Each number is 50 + 12 x the weight over its row's rms, rounded and kept within 0 to 99. Layers, rows and columns count from 0. The size before them is the row's rms in percent of the matrix's.

# up: layer 2 MLP up, 1728x640, rms 0.0535, rows 498-532, columns 64-127
# down: layer 2 MLP down (transposed), 1728x640, rms 0.0504, rows 498-532, columns 64-127
# gate: layer 2 MLP gate, 1728x640, rms 0.0516, rows 499-533, columns 64-127
up498 101:52 67 66 33 55 61 51 41 59 54 48 74 33 53 62 50 51 41 53 51 50 63 38 78 52 35 73 44 37 32 36 56 32 55 65 42 42 49 45 30 51 37 46 76 66 37 62 37 34 54 56 59 49 46 43 55 71 50 39 40 54 60 65 45
down498 101:70 68 42 51 53 55 50 59 31 48 69 55 66 50 53 49 21 57 54 60 33 64 56 68 58 32 31 55 62 51 73 42 42 51 69 67 61 63 13 57 53 44 47 40 58 54 33 51 34 56 28 66 24 52 48 42 83 70 32 53 51 50 38 43
gate499 092:51 69 73 54 61 56 46 59 57 43 37 37 53 70 46 54 34 47 68 37 62 62 34 23 52 49 34 34 59 58 29 59 44 35 56 66 43 43 49 66 53 52 57 28 75 63 48 51 57 28 59 56 56 55 25 43 37 38 50 48 66 47 54 22
up499 092:68 59 44 50 29 63 58 57 45 34 38 77 67 58 46 76 42 79 54 52 43 38 48 62 45 57 48 26 51 67 45 38 27 59 32 52 50 52 56 71 50 61 55 57 44 54 48 48 55 46 47 66 79 50 59 53 55 61 45 54 32 49 45 55
down499 095:59 60 57 45 63 54 37 52 47 40 73 40 38 40 31 42 37 54 46 57 66 55 38 46 32 24 67 52 54 59 51 64 51 60 38 44 48 52 57 51 45 30 65 77 43 61 48 63 37 32 33 68 77 55 61 44 28 60 72 50 40 57 53 53
gate500 101:71 64 61 61 59 59 55 56 45 62 53 37 55 70 47 50 49 51 61 69 37 51 48 28 44 66 54 33 73 49 67 65 37 27 57 26 61 48 43 56 54 46 50 41 46 35 59 53 54 47 56 32 57 55 66 46 36 48 59 41 51 45 36 43
up500 098:60 33 46 57 53 57 56 66 61 49 31 51 44 37 64 72 45 45 54 49 62 60 41 29 50 41 48 29 62 25 62 27 35 62 70 51 67 64 64 53 19 58 56 58 50 55 64 49 12 33 37 69 36 53 46 48 51 69 45 26 40 52 39 38
down500 099:31 55 54 22 50 40 68 43 42 58 58 34 60 68 47 48 28 40 49 41 55 30 26 68 33 54 43 49 33 49 57 63 52 31 45 63 47 49 58 65 46 25 34 58 42 51 59 39 63 52 37 60 40 42 50 56 63 44 38 78 57 47 60 50
gate501 100:60 42 46 28 71 63 56 42 38 68 53 46 49 65 56 42 58 29 37 32 49 42 65 50 72 38 56 54 46 58 69 67 62 52 50 48 42 37 58 46 60 63 15 55 64 49 27 38 69 48 69 51 56 50 60 58 55 36 59 49 71 16 45 60
up501 096:73 38 67 38 54 63 52 45 56 50 49 27 51 46 54 56 40 33 61 65 60 39 32 48 54 34 73 45 40 22 33 69 79 63 45 49 46 48 46 71 48 49 34 39 61 53 48 44 25 69 63 63 71 58 51 64 69 33 47 37 60 63 22 40
down501 100:54 66 54 58 64 40 52 45 69 28 68 65 30 55 35 36 46 64 47 48 37 68 70 36 77 58 46 58 68 68 40 44 28 48 49 61 38 45 53 36 58 58 55 58 50 52 43 38 50 57 59 37 46 37 47 55 49 29 47 46 39 50 52 73
gate502 103:40 31 22 48 59 39 54 43 40 53 35 25 44 62 58 48 56 47 45 51 44 58 43 29 44 39 44 45 43 44 31 43 59 17 52 65 48 55 59 56 68 52 31 67 48 32 69 43 57 40 46 38 40 31 56 47 42 42 57 45 49 28 34 36
up502 101:42 52 51 62 51 35 46 68 24 64 43 47 73 58 36 63 52 46 38 32 54 65 42 46 44 43 27 51 40 50 50 62 50 37 45 50 51 53 72 54 54 62 43 47 43 52 50 19 60 34 47 31 54 51 52 34 55 29 69 45 26 54 54 46
down502 102:54 49 73 59 20 58 56 40 37 68 50 63 45 55 27 73 76 54 46 54 40 39 39 54 69 62 25 50 33 75 48 60 63 43 47 57 54 36 54 59 49 52 64 47 40 47 36 59 77 51 54 40 49 51 60 32 45 35 53 52 37 45 52 41
gate503 108:50 62 49 44 25 53 60 44 70 40 37 49 34 62 61 32 43 54 47 37 53 47 29 59 31 49 40 54 52 45 37 28 49 38 51 67 66 61 46 32 58 37 65 14 39 58 53 57 47 57 44 59 43 34 30 59 51 32 66 46 48 65 47 43
up503 103:49 42 40 42 42 51 49 46 37 62 64 26 27 54 51 57 30 37 50 58 36 43 67 68 42 53 48 54 41 54 69 72 39 54 41 61 67 39 50 53 42 52 61 56 70 43 42 61 47 53 45 49 49 37 44 66 52 78 66 47 61 51 51 48
down503 105:54 55 44 38 39 41 40 53 40 40 52 60 38 57 50 62 45 20 59 49 65 56 56 49 47 57 59 46 40 51 15 52 52 50 68 40 40 65 46 44 53 62 54 32 59 48 65 35 51 31 59 50 53 49 50 42 53 45 40 66 46 43 67 58
gate504 095:38 64 52 56 43 38 84 54 31 58 47 51 54 23 61 58 65 46 58 50 59 57 43 59 70 57 70 59 52 35 31 83 50 48 42 42 49 19 37 51 26 47 52 56 38 48 56 64 62 48 53 57 45 47 57 31 53 37 60 58 54 45 35 75
up504 091:65 45 63 83 44 53 39 67 53 68 56 56 31 37 44 26 34 61 61 51 52 63 55 37 69 47 55 39 54 82 44 45 38 45 57 45 42 56 31 45 48 60 62 26 63 33 65 48 32 75 62 50 34 63 46 45 48 68 62 63 57 39 51 51
down504 091:45 74 61 36 24 41 56 42 56 62 67 54 53 57 16 48 63 64 46 53 69 42 48 47 63 57 44 63 47 55 48 48 75 47 44 81 35 41 45 24 41 55 66 67 42 53 39 61 55 55 52 34 44 43 42 48 55 50 30 43 69 51 32 31
gate505 103:40 54 59 48 51 58 45 66 49 44 59 63 47 40 30 35 66 43 59 32 43 46 54 46 45 54 44 74 64 63 37 59 35 69 45 55 56 42 52 83 45 69 24 72 54 36 30 40 62 56 55 48 46 56 50 52 43 40 44 51 53 47 60 61
up505 103:29 61 59 43 50 37 50 69 44 40 64 59 50 52 42 45 47 47 58 85 41 49 42 64 37 59 43 48 53 49 59 52 42 58 51 61 59 48 63 51 45 39 55 52 52 36 36 49 59 52 32 43 60 19 74 47 56 53 61 57 52 46 53 50
down505 101:52 28 65 64 56 43 52 49 44 59 99 42 50 58 38 51 57 45 53 57 47 30 47 43 52 33 36 67 59 80 49 29 53 57 49 52 78 68 44 36 12 65 46 50 34 39 49 35 58 49 43 35 55 39 53 46 48 64 49 52 56 82 48 45
gate506 101:39 55 43 58 49 51 41 49 46 43 60 36 53 43 36 29 40 76 33 46 38 42 54 42 43 43 63 59 73 37 62 62 46 19 60 61 46 64 43 61 58 45 36 45 37 26 49 43 41 43 53 51 35 53 55 34 42 24 44 50 56 27 50 30
up506 104:78 52 27 69 50 34 28 55 59 61 44 46 50 32 40 25 53 65 51 35 21 26 42 38 68 51 45 59 48 31 49 50 55 09 41 40 46 43 58 55 63 35 42 42 42 33 54 81 46 46 42 51 37 51 66 25 44 36 58 55 61 51 66 44
down506 100:46 51 52 40 39 56 48 52 59 50 42 51 52 43 60 58 75 54 51 61 60 21 47 31 58 39 43 39 56 39 49 51 66 62 45 66 60 56 57 57 44 48 37 23 64 33 27 49 50 55 50 48 46 64 43 49 48 47 38 55 30 55 54 43
gate507 104:30 50 57 46 64 54 36 55 54 57 43 40 62 53 29 48 69 41 45 62 33 60 48 28 49 28 47 50 43 65 45 39 47 56 64 38 53 59 64 57 43 71 50 50 52 60 45 76 55 40 34 54 66 35 40 55 51 36 69 46 56 53 73 52
up507 104:42 40 54 41 61 39 52 35 58 51 43 25 25 51 47 37 50 35 24 39 50 71 72 36 35 42 46 47 59 69 43 75 29 49 58 32 55 25 63 47 34 47 45 50 45 50 44 44 36 32 58 67 48 69 67 67 51 41 24 40 67 53 49 43
down507 104:65 59 24 46 44 62 44 55 61 48 45 48 36 47 38 57 56 62 58 43 31 64 68 61 57 42 56 52 40 52 51 47 34 46 52 46 49 36 71 66 50 71 42 50 61 27 24 30 64 49 48 59 59 54 52 71 50 52 65 49 38 45 56 56
gate508 091:47 40 37 61 53 68 37 44 41 54 50 50 47 39 39 55 59 59 59 57 46 47 48 60 50 75 45 51 33 63 65 72 34 22 59 65 58 48 45 40 51 83 32 60 17 38 38 30 55 41 70 81 63 30 47 45 34 28 44 50 49 38 48 64
up508 089:40 54 51 43 43 41 65 45 62 57 41 53 37 45 50 78 61 55 54 54 39 54 34 70 62 64 34 39 48 35 33 32 36 62 59 65 60 36 66 55 39 42 51 61 24 39 65 53 27 51 45 51 47 39 36 72 71 38 38 42 46 41 39 58
down508 086:37 39 54 55 54 78 57 53 60 50 41 60 54 40 50 40 41 51 64 50 59 52 69 47 25 58 51 69 31 53 73 52 22 24 49 55 47 65 47 26 31 46 38 61 49 42 68 54 66 57 33 65 73 40 63 41 43 35 53 31 50 35 65 34
gate509 102:50 38 37 72 44 40 38 48 48 33 47 41 27 29 52 47 58 37 41 48 50 66 53 42 50 62 52 41 50 57 51 53 52 55 58 48 48 48 39 39 72 39 53 62 36 50 48 42 27 68 45 52 58 33 63 46 61 27 55 49 53 51 32 47
up509 102:50 38 39 65 32 41 58 41 72 46 76 64 42 41 60 52 60 52 42 29 45 43 39 43 63 47 44 76 59 43 35 31 80 36 53 38 45 44 46 42 56 57 77 65 58 50 47 45 36 65 38 73 38 33 25 67 64 58 56 42 57 34 62 67
down509 105:38 33 37 52 22 44 44 61 37 38 34 56 57 44 33 28 45 37 58 52 44 26 48 53 78 39 49 39 35 26 40 29 37 71 54 43 55 53 40 50 71 57 40 57 69 39 45 47 48 35 31 71 54 46 57 57 60 72 70 52 65 56 57 54
gate510 102:62 49 27 34 65 67 32 49 47 36 46 41 69 76 70 50 61 52 59 21 49 64 50 34 51 43 54 54 45 63 46 70 43 48 34 63 60 57 65 75 41 48 36 29 44 60 59 59 52 69 39 48 59 38 41 70 48 43 28 38 51 52 46 62
up510 103:35 62 53 66 34 43 59 57 65 66 46 49 44 37 38 43 50 49 54 60 56 75 59 61 40 66 48 46 48 59 74 30 67 59 61 50 35 09 49 39 60 55 63 48 66 31 52 48 44 49 46 40 46 48 38 60 55 66 53 44 43 36 56 38
down510 102:47 55 51 35 43 62 49 48 38 43 56 40 42 61 56 68 37 47 56 38 47 30 58 60 62 55 64 57 42 67 56 51 67 58 65 58 76 40 66 55 55 56 65 63 74 56 42 64 56 39 42 31 45 68 65 42 29 55 60 65 47 41 60 32
gate511 097:33 53 61 49 43 65 36 43 57 39 45 19 42 47 36 49 67 29 36 56 36 45 23 69 61 64 66 45 57 64 66 44 50 55 31 59 51 61 42 62 37 39 62 54 48 48 48 53 28 51 41 48 75 38 64 45 30 39 48 42 54 49 55 44
up511 098:53 33 36 53 40 68 44 53 65 51 53 54 51 61 58 45 44 45 84 40 34 59 43 67 39 61 25 35 69 35 29 57 30 70 59 51 43 38 56 64 54 43 52 39 51 51 51 80 32 56 55 48 48 55 47 43 60 65 65 72 56 26 42 44
down511 096:44 53 40 82 47 51 56 67 59 52 43 50 54 67 57 50 38 54 59 49 65 56 74 37 46 42 49 73 29 41 50 42 49 39 73 57 67 54 45 47 55 50 30 44 36 74 77 35 43 49 57 47 60 41 55 50 61 52 46 50 51 71 36 68
gate512 104:36 43 32 56 58 61 69 47 45 36 62 24 49 42 39 55 60 57 45 29 57 30 66 64 41 44 53 43 50 75 69 68 41 56 41 76 58 63 54 55 56 48 58 46 24 62 56 54 60 36 25 76 60 65 49 69 27 34 59 58 67 45 49 56
up512 106:42 43 74 35 53 53 56 63 51 43 41 57 41 48 51 36 45 43 24 39 59 67 49 45 35 37 43 58 64 31 54 32 76 79 44 48 44 44 50 38 66 55 42 52 56 81 32 52 48 09 56 43 37 51 41 50 81 39 54 57 52 63 61 53
down512 104:38 53 46 54 52 58 41 34 61 37 39 41 39 57 50 47 45 59 65 50 46 57 58 28 30 40 53 49 48 70 52 35 32 54 32 44 49 52 52 65 49 35 50 65 31 34 59 54 60 37 24 45 47 20 47 53 49 51 67 40 53 46 48 61
gate513 086:55 54 65 50 48 61 57 67 70 49 24 53 71 65 29 58 49 49 49 52 49 51 49 41 53 69 67 48 42 70 49 54 58 50 50 46 44 57 49 52 51 40 33 57 55 38 34 51 69 59 64 53 51 40 51 55 47 33 38 29 51 52 35 56
up513 097:45 47 59 37 52 48 55 50 74 62 35 30 80 69 35 40 62 63 54 51 31 55 38 52 39 38 43 48 50 65 42 26 54 27 49 38 55 44 52 42 52 52 64 33 57 57 53 33 64 48 43 62 53 62 38 23 44 46 66 16 39 61 51 48
down513 096:60 51 42 48 21 40 48 48 20 50 47 47 17 39 61 35 51 42 37 46 61 76 54 64 58 52 65 69 56 40 43 68 47 19 37 67 53 44 73 70 51 49 61 63 60 62 39 41 42 62 54 54 42 56 64 52 45 76 48 57 42 32 61 30
gate514 106:52 54 40 47 61 45 53 46 42 30 53 48 45 62 51 33 61 38 43 30 41 58 75 45 44 35 55 68 45 45 39 58 68 50 48 64 63 33 56 69 57 42 47 29 35 66 36 52 51 42 47 36 41 38 58 51 57 31 54 37 42 57 60 64
up514 106:48 40 68 48 50 46 33 53 64 50 46 49 50 64 49 70 38 73 49 51 42 66 50 38 41 61 58 58 51 58 55 38 45 69 47 63 40 57 51 13 47 24 37 49 42 26 73 59 39 67 32 61 36 42 39 54 67 47 52 27 38 40 50 34
down514 104:39 42 44 56 46 48 72 49 56 52 25 49 35 72 60 55 53 37 45 61 52 52 58 53 28 66 39 43 65 44 53 57 35 68 47 64 40 57 51 41 48 59 44 43 40 64 66 66 41 62 30 58 46 40 33 67 60 43 43 52 43 48 38 20
gate515 099:47 60 44 62 55 47 49 44 50 72 46 40 47 58 44 34 54 37 73 46 47 59 53 64 52 55 52 28 70 68 38 36 58 50 32 53 61 25 51 44 61 53 56 51 49 60 68 58 74 69 42 53 70 45 48 33 35 53 59 70 42 47 54 48
up515 097:46 52 54 55 65 67 46 40 58 50 50 42 47 59 50 32 70 57 48 53 54 40 59 28 56 46 79 54 24 36 44 27 42 60 71 44 58 49 39 55 52 49 56 22 55 59 30 73 57 37 42 53 53 46 46 62 55 58 42 58 53 45 41 55
down515 099:64 64 42 68 49 54 39 59 35 54 40 65 57 53 31 49 56 45 61 47 47 43 59 29 48 58 54 40 26 59 53 39 60 35 31 76 55 42 41 67 64 28 21 41 42 29 30 45 21 62 51 60 53 50 46 44 50 43 50 46 53 33 51 29
gate516 090:30 59 43 63 65 65 62 33 47 38 34 67 60 43 47 56 64 56 44 46 58 62 24 59 75 49 54 63 33 61 70 42 63 33 42 34 64 57 34 37 30 55 58 90 30 52 53 34 38 47 83 58 76 52 59 51 41 45 21 60 56 44 50 63
up516 089:42 57 46 33 45 46 53 45 50 61 61 57 56 66 60 62 52 42 47 39 49 37 51 44 34 51 43 47 51 46 50 41 34 68 53 44 56 63 60 66 43 37 33 27 43 73 41 64 41 52 67 46 60 43 64 55 75 65 51 27 26 27 49 35
down516 092:41 61 35 60 38 46 14 58 49 52 46 36 38 56 61 67 38 72 30 61 63 49 69 63 36 39 69 54 74 53 51 43 58 50 59 54 28 58 57 66 49 33 33 20 60 48 63 42 33 57 63 27 60 47 47 64 44 67 57 68 38 47 55 14
gate517 105:57 50 34 34 50 28 25 58 58 42 50 47 54 34 53 43 57 52 52 33 41 38 55 19 61 60 51 44 62 41 72 42 60 45 54 57 51 51 38 53 65 40 42 25 54 42 59 48 40 62 52 45 55 54 55 37 46 29 66 65 49 57 38 25
up517 102:56 28 29 48 35 73 61 54 47 41 37 52 53 74 57 52 62 68 81 43 44 57 41 51 66 39 51 39 46 35 64 26 48 38 35 48 73 42 58 68 67 58 59 49 47 52 41 43 45 58 52 63 47 51 60 30 33 48 50 51 65 70 53 61
down517 105:33 47 44 24 43 53 46 64 69 39 59 64 54 54 56 46 29 41 56 48 66 42 41 54 63 39 44 48 67 36 40 53 59 36 33 48 33 43 42 50 69 34 40 64 52 57 33 42 60 62 34 53 52 58 52 60 53 67 56 46 37 73 59 52
gate518 101:30 52 54 80 35 45 45 60 21 59 65 42 49 68 44 36 58 47 73 45 39 66 63 39 48 52 50 57 55 56 49 60 53 50 46 61 47 41 41 42 40 56 67 62 54 47 54 65 48 48 70 70 40 36 55 61 56 52 46 49 51 36 53 36
up518 104:33 62 40 30 52 49 38 37 48 49 63 47 34 62 43 49 46 41 30 55 41 42 59 48 53 38 57 49 37 46 58 55 57 58 49 24 60 48 62 40 48 40 65 72 32 50 63 30 54 43 37 49 53 48 48 40 49 24 56 41 32 44 63 40
down518 105:62 53 51 50 56 55 44 55 55 67 13 41 54 66 51 58 56 50 48 53 44 49 58 45 44 49 35 35 44 38 36 44 38 47 45 41 25 59 48 60 47 37 53 34 50 30 47 35 66 53 42 55 69 40 30 35 30 37 66 62 40 50 39 34
gate519 105:30 57 51 68 48 60 52 21 36 36 53 36 52 42 61 53 74 48 57 40 48 52 31 34 41 47 51 64 53 44 43 49 35 34 37 71 46 62 68 50 69 26 32 58 54 61 35 53 42 58 60 58 56 50 25 29 66 50 50 47 65 25 47 57
up519 106:44 63 43 57 34 61 41 45 53 34 50 40 45 54 63 57 46 59 57 51 65 23 59 51 43 22 58 67 28 35 62 39 31 48 49 49 49 57 73 55 49 24 53 52 64 61 65 45 58 56 53 62 53 54 56 64 66 29 49 49 61 47 79 52
down519 103:35 58 49 68 41 69 49 40 53 34 47 50 47 44 61 49 27 41 50 54 53 54 54 51 58 36 60 58 39 59 43 61 50 36 84 59 43 40 31 82 53 34 58 60 56 50 40 49 54 54 55 45 31 25 51 56 48 41 52 33 46 64 39 35
gate520 101:56 43 45 57 44 43 51 46 45 29 54 31 44 74 51 36 67 54 55 66 37 56 49 58 64 59 40 56 67 52 75 38 56 39 57 53 56 65 41 49 57 65 59 43 34 44 57 63 40 45 52 28 50 46 53 40 28 43 51 55 52 28 51 53
up520 102:46 47 56 36 74 88 42 55 27 54 39 54 60 46 67 40 56 51 59 44 64 55 52 47 45 38 43 37 25 34 33 44 67 38 45 57 36 47 61 36 47 49 40 53 68 62 24 58 32 57 60 63 53 69 57 78 66 43 48 49 53 26 52 55
down520 098:79 49 63 57 51 55 38 58 61 62 55 39 56 31 55 63 61 44 73 41 59 66 59 50 30 37 46 47 52 33 33 38 64 53 52 57 55 24 40 31 36 48 61 60 60 56 38 41 53 60 63 69 51 61 24 61 55 45 39 40 45 27 32 50
gate521 100:57 39 34 60 76 51 56 55 51 54 50 54 40 65 52 38 57 51 41 42 43 35 58 48 71 40 38 60 65 31 62 59 61 55 14 47 56 58 39 50 56 57 41 38 70 67 40 76 53 51 42 51 36 37 47 73 36 55 61 79 46 52 67 40
up521 100:26 58 66 59 40 42 54 39 51 41 43 23 36 53 44 48 45 50 39 59 60 42 63 45 51 48 62 45 43 53 43 32 45 64 65 58 61 53 64 41 53 52 41 61 55 56 55 50 51 49 37 70 46 61 47 58 45 51 74 48 54 55 51 58
down521 101:57 80 44 38 64 49 44 31 57 47 46 62 56 48 35 57 48 50 37 48 59 53 74 44 46 60 48 42 25 44 47 64 54 42 46 52 53 65 41 36 62 46 68 61 29 74 40 52 42 54 44 58 50 43 49 38 51 45 52 53 44 33 38 29
gate522 101:63 44 31 74 75 67 48 56 44 47 63 48 56 37 55 55 60 68 47 57 66 70 38 41 49 48 61 61 46 70 51 58 46 59 70 60 55 41 52 45 51 54 51 53 35 44 69 48 29 47 52 54 31 45 60 37 59 49 71 31 60 51 50 54
up522 103:61 49 46 23 37 54 52 47 53 51 46 60 47 52 43 48 41 19 51 69 47 45 60 48 44 56 29 26 41 52 38 41 54 63 45 50 38 60 55 65 43 47 42 40 55 42 53 34 74 45 49 48 37 74 39 63 38 52 52 64 49 45 34 37
down522 101:44 65 77 49 39 33 58 62 49 52 81 52 58 60 47 57 62 63 52 58 47 51 37 36 45 64 48 61 42 49 35 41 62 54 29 36 30 37 58 54 60 25 67 48 42 44 52 73 32 56 60 37 27 49 59 40 44 43 50 67 39 53 28 33
gate523 101:45 40 35 59 46 30 39 38 69 69 41 59 44 60 56 42 44 45 24 53 54 70 42 52 51 64 53 44 44 55 28 36 53 68 32 59 53 65 54 64 51 31 60 69 53 40 70 48 40 59 44 47 57 37 17 51 61 43 45 38 48 50 58 61
up523 104:69 50 42 40 48 55 55 48 48 38 37 46 45 46 78 50 43 55 60 48 74 37 52 40 42 42 70 25 43 46 48 56 53 57 66 48 49 56 66 46 51 46 44 51 47 71 33 61 57 44 46 37 67 46 47 27 50 51 43 67 39 57 48 63
down523 103:44 73 51 46 66 43 62 58 66 54 60 54 56 41 33 51 56 45 52 43 52 38 49 47 52 63 49 58 63 58 53 32 64 65 50 45 49 55 53 48 40 48 67 56 66 41 49 45 57 49 54 16 71 42 54 51 62 38 50 20 70 49 52 53
gate524 103:54 52 51 54 69 68 40 35 48 58 42 56 48 46 54 75 48 33 61 39 42 49 23 37 44 63 59 27 56 59 54 66 56 45 52 50 51 44 22 68 47 37 59 54 53 59 54 74 76 48 67 71 48 34 52 64 54 49 35 51 55 52 47 44
up524 104:70 73 48 55 62 48 25 49 49 65 56 72 50 35 54 41 43 62 73 64 58 77 32 45 51 66 58 54 43 47 72 68 75 43 58 44 56 53 42 46 46 48 49 45 32 25 42 46 46 48 75 62 56 58 55 30 56 56 47 41 36 35 43 45
down524 102:67 40 57 39 41 67 65 47 45 47 57 42 43 60 67 48 40 28 40 49 40 56 65 52 48 41 52 48 59 66 76 53 37 67 41 29 36 67 56 62 49 58 53 63 47 56 39 46 48 52 55 28 50 54 43 41 69 56 62 61 41 34 60 55
gate525 087:64 40 52 67 47 47 56 41 46 48 55 42 55 50 39 77 53 44 49 63 43 28 63 48 66 42 43 44 43 52 34 52 67 37 46 57 50 43 45 58 40 65 49 45 72 61 42 41 58 58 57 50 51 68 33 50 51 40 26 65 31 43 36 52
up525 083:41 37 35 29 54 35 47 42 40 46 51 42 31 69 43 59 63 35 37 55 72 45 56 59 58 47 57 65 60 32 42 61 66 41 35 50 57 53 50 62 16 49 56 46 33 35 53 44 56 62 68 46 63 74 46 53 48 41 56 51 53 39 26 76
down525 088:52 77 44 70 46 44 57 46 50 37 39 38 49 71 68 37 46 56 64 22 34 56 26 53 60 65 55 62 50 58 48 42 43 40 48 37 62 45 53 48 50 66 44 60 58 47 77 60 47 61 44 61 48 33 52 49 58 56 59 47 56 58 63 37
gate526 103:48 53 46 52 48 69 46 42 31 40 37 52 52 48 40 42 45 54 34 47 41 71 62 61 39 68 68 58 09 36 36 47 49 34 51 52 60 44 52 25 44 22 53 41 33 32 41 61 29 61 44 62 61 44 52 56 72 53 36 37 27 43 30 74
up526 099:70 40 36 46 40 45 27 45 52 41 41 49 43 45 53 55 58 48 56 50 63 39 59 41 76 48 26 46 43 70 21 45 63 52 61 41 48 31 63 54 45 56 60 59 53 48 63 46 45 63 43 48 52 38 51 44 74 35 52 68 43 52 52 62
down526 101:39 51 42 55 51 51 61 36 46 33 56 36 47 61 25 46 58 16 45 50 52 36 61 56 57 48 64 48 34 51 40 39 73 52 72 47 48 35 41 27 46 60 45 48 46 61 57 45 55 66 32 38 47 53 55 56 40 46 49 52 37 51 40 60
gate527 099:63 43 62 75 45 48 25 54 60 44 56 49 62 38 51 19 58 61 47 43 54 58 40 34 34 75 46 74 65 38 56 38 36 51 61 59 56 49 66 40 49 38 42 53 47 48 27 72 46 29 62 31 49 54 71 63 34 44 45 37 59 47 43 48
up527 106:46 56 36 47 38 65 93 41 58 47 41 59 50 71 60 56 46 34 64 57 62 50 46 60 31 36 56 42 57 55 40 50 49 67 42 46 37 51 64 55 28 71 78 78 51 70 52 52 57 21 48 60 67 49 40 75 54 46 48 46 57 49 50 69
down527 108:60 50 43 52 53 79 47 40 47 65 40 77 49 62 50 28 56 49 45 53 42 50 71 45 44 57 54 47 43 48 42 61 29 58 36 49 43 69 49 72 49 66 58 82 36 69 55 49 40 27 53 60 58 69 27 46 60 66 48 54 52 56 80 68
gate528 103:49 45 25 57 61 49 40 45 54 55 65 67 61 28 36 35 62 35 66 49 26 50 39 66 43 54 60 63 48 56 58 53 42 57 62 50 67 42 47 60 57 39 54 47 48 34 41 63 51 76 38 54 26 48 70 40 64 49 56 49 45 46 48 57
up528 105:38 45 45 61 71 26 34 54 48 54 49 54 52 47 51 63 42 48 31 38 52 59 48 57 53 64 43 49 71 38 47 42 61 23 58 62 55 49 53 53 53 43 48 53 39 68 62 49 46 33 54 48 50 32 53 61 67 47 50 44 45 61 77 40
down528 107:40 34 55 59 54 54 22 49 56 49 39 32 57 64 50 43 60 59 72 63 57 61 48 42 39 54 76 56 56 37 56 75 62 25 45 44 35 44 27 29 40 33 67 46 41 64 37 38 61 48 49 73 51 31 64 48 45 58 32 59 70 58 56 47
gate529 097:48 37 47 53 49 58 51 46 67 50 57 33 36 50 48 39 55 62 45 46 57 70 47 26 41 82 52 76 57 79 49 54 68 51 50 41 36 44 44 38 52 46 46 74 63 31 46 50 47 39 64 43 44 48 34 29 33 37 52 49 45 48 68 46
up529 096:64 52 30 52 66 48 36 53 41 43 47 63 34 47 56 38 57 51 78 56 25 44 53 52 46 70 42 43 63 39 53 25 40 42 64 49 68 57 61 46 31 33 48 23 55 64 40 58 51 53 56 61 42 44 48 56 34 40 63 50 49 54 34 47
down529 099:58 53 70 63 44 64 39 42 37 44 33 39 35 52 51 58 64 59 58 56 48 37 52 46 50 73 48 34 60 60 61 29 29 58 33 44 52 65 57 44 52 46 41 25 56 23 52 37 56 55 43 62 49 54 40 70 62 46 49 56 56 10 45 64
gate530 104:61 36 36 55 64 43 58 46 63 53 56 53 54 59 39 50 41 45 60 61 22 54 45 44 48 76 29 40 43 44 35 52 42 52 37 49 49 83 56 65 50 49 35 29 39 51 58 50 57 33 38 64 57 49 44 36 57 70 49 61 60 44 56 42
up530 101:47 55 54 53 62 52 47 46 35 51 46 69 40 50 51 43 37 39 53 50 36 54 51 40 51 58 50 56 48 58 47 45 59 25 59 56 47 24 67 31 63 46 45 55 51 73 74 51 58 40 24 48 54 36 35 51 28 51 73 64 69 46 67 56
down530 102:43 54 46 55 42 42 35 55 60 57 38 69 50 41 37 70 59 74 52 63 52 41 65 61 43 42 45 36 40 57 48 40 36 41 53 59 34 49 42 56 52 29 42 53 75 70 41 51 54 47 61 29 60 34 49 32 62 51 53 67 48 49 59 66
gate531 085:36 47 41 45 65 68 23 33 57 36 47 59 52 60 57 44 56 52 54 56 26 63 42 46 60 55 42 65 59 25 59 42 42 46 59 55 55 32 28 54 42 33 41 48 36 71 56 61 73 49 47 59 32 33 66 45 52 47 45 49 55 48 44 35
up531 088:40 43 62 20 67 64 41 40 46 28 50 47 43 53 42 52 52 39 46 51 58 65 40 68 64 49 34 65 33 39 60 52 51 41 54 57 26 43 44 57 66 47 59 50 55 48 71 51 60 52 63 37 82 24 53 57 37 61 42 37 33 38 34 60
down531 091:41 62 68 37 60 51 61 58 56 55 66 56 42 45 34 72 59 48 55 54 59 69 33 56 43 53 54 62 56 50 43 66 50 73 32 46 15 52 65 42 53 37 34 37 50 52 45 52 42 58 56 63 56 39 52 46 48 64 47 50 54 20 52 54
gate532 101:46 43 49 63 52 40 33 52 40 47 43 36 47 43 43 43 55 43 37 59 58 71 44 44 51 65 66 48 64 60 59 46 48 39 51 33 70 56 63 52 48 59 33 57 45 74 63 37 46 40 54 43 50 46 42 36 33 36 60 66 44 43 37 75
up532 099:54 63 51 54 38 37 59 41 50 48 32 68 60 33 48 60 62 58 53 56 52 60 60 48 46 52 57 44 32 55 56 51 48 74 71 53 40 65 20 63 45 48 50 38 32 48 39 52 52 59 47 53 51 39 77 49 56 42 28 46 38 56 25 66
down532 100:61 21 45 55 71 44 36 57 67 43 61 47 66 70 58 52 39 32 58 51 47 47 44 32 70 57 53 44 29 45 37 46 55 50 39 27 62 08 33 48 45 49 41 55 54 50 49 46 35 39 62 45 38 55 43 53 20 33 52 53 57 42 51 43
gate533 104:66 40 68 44 61 60 46 46 66 37 50 48 56 05 48 52 54 61 47 25 51 61 66 52 70 34 47 47 56 57 39 62 59 67 30 65 40 62 48 57 51 31 36 77 70 41 51 53 56 45 68 39 58 38 48 47 45 49 40 55 45 41 43 24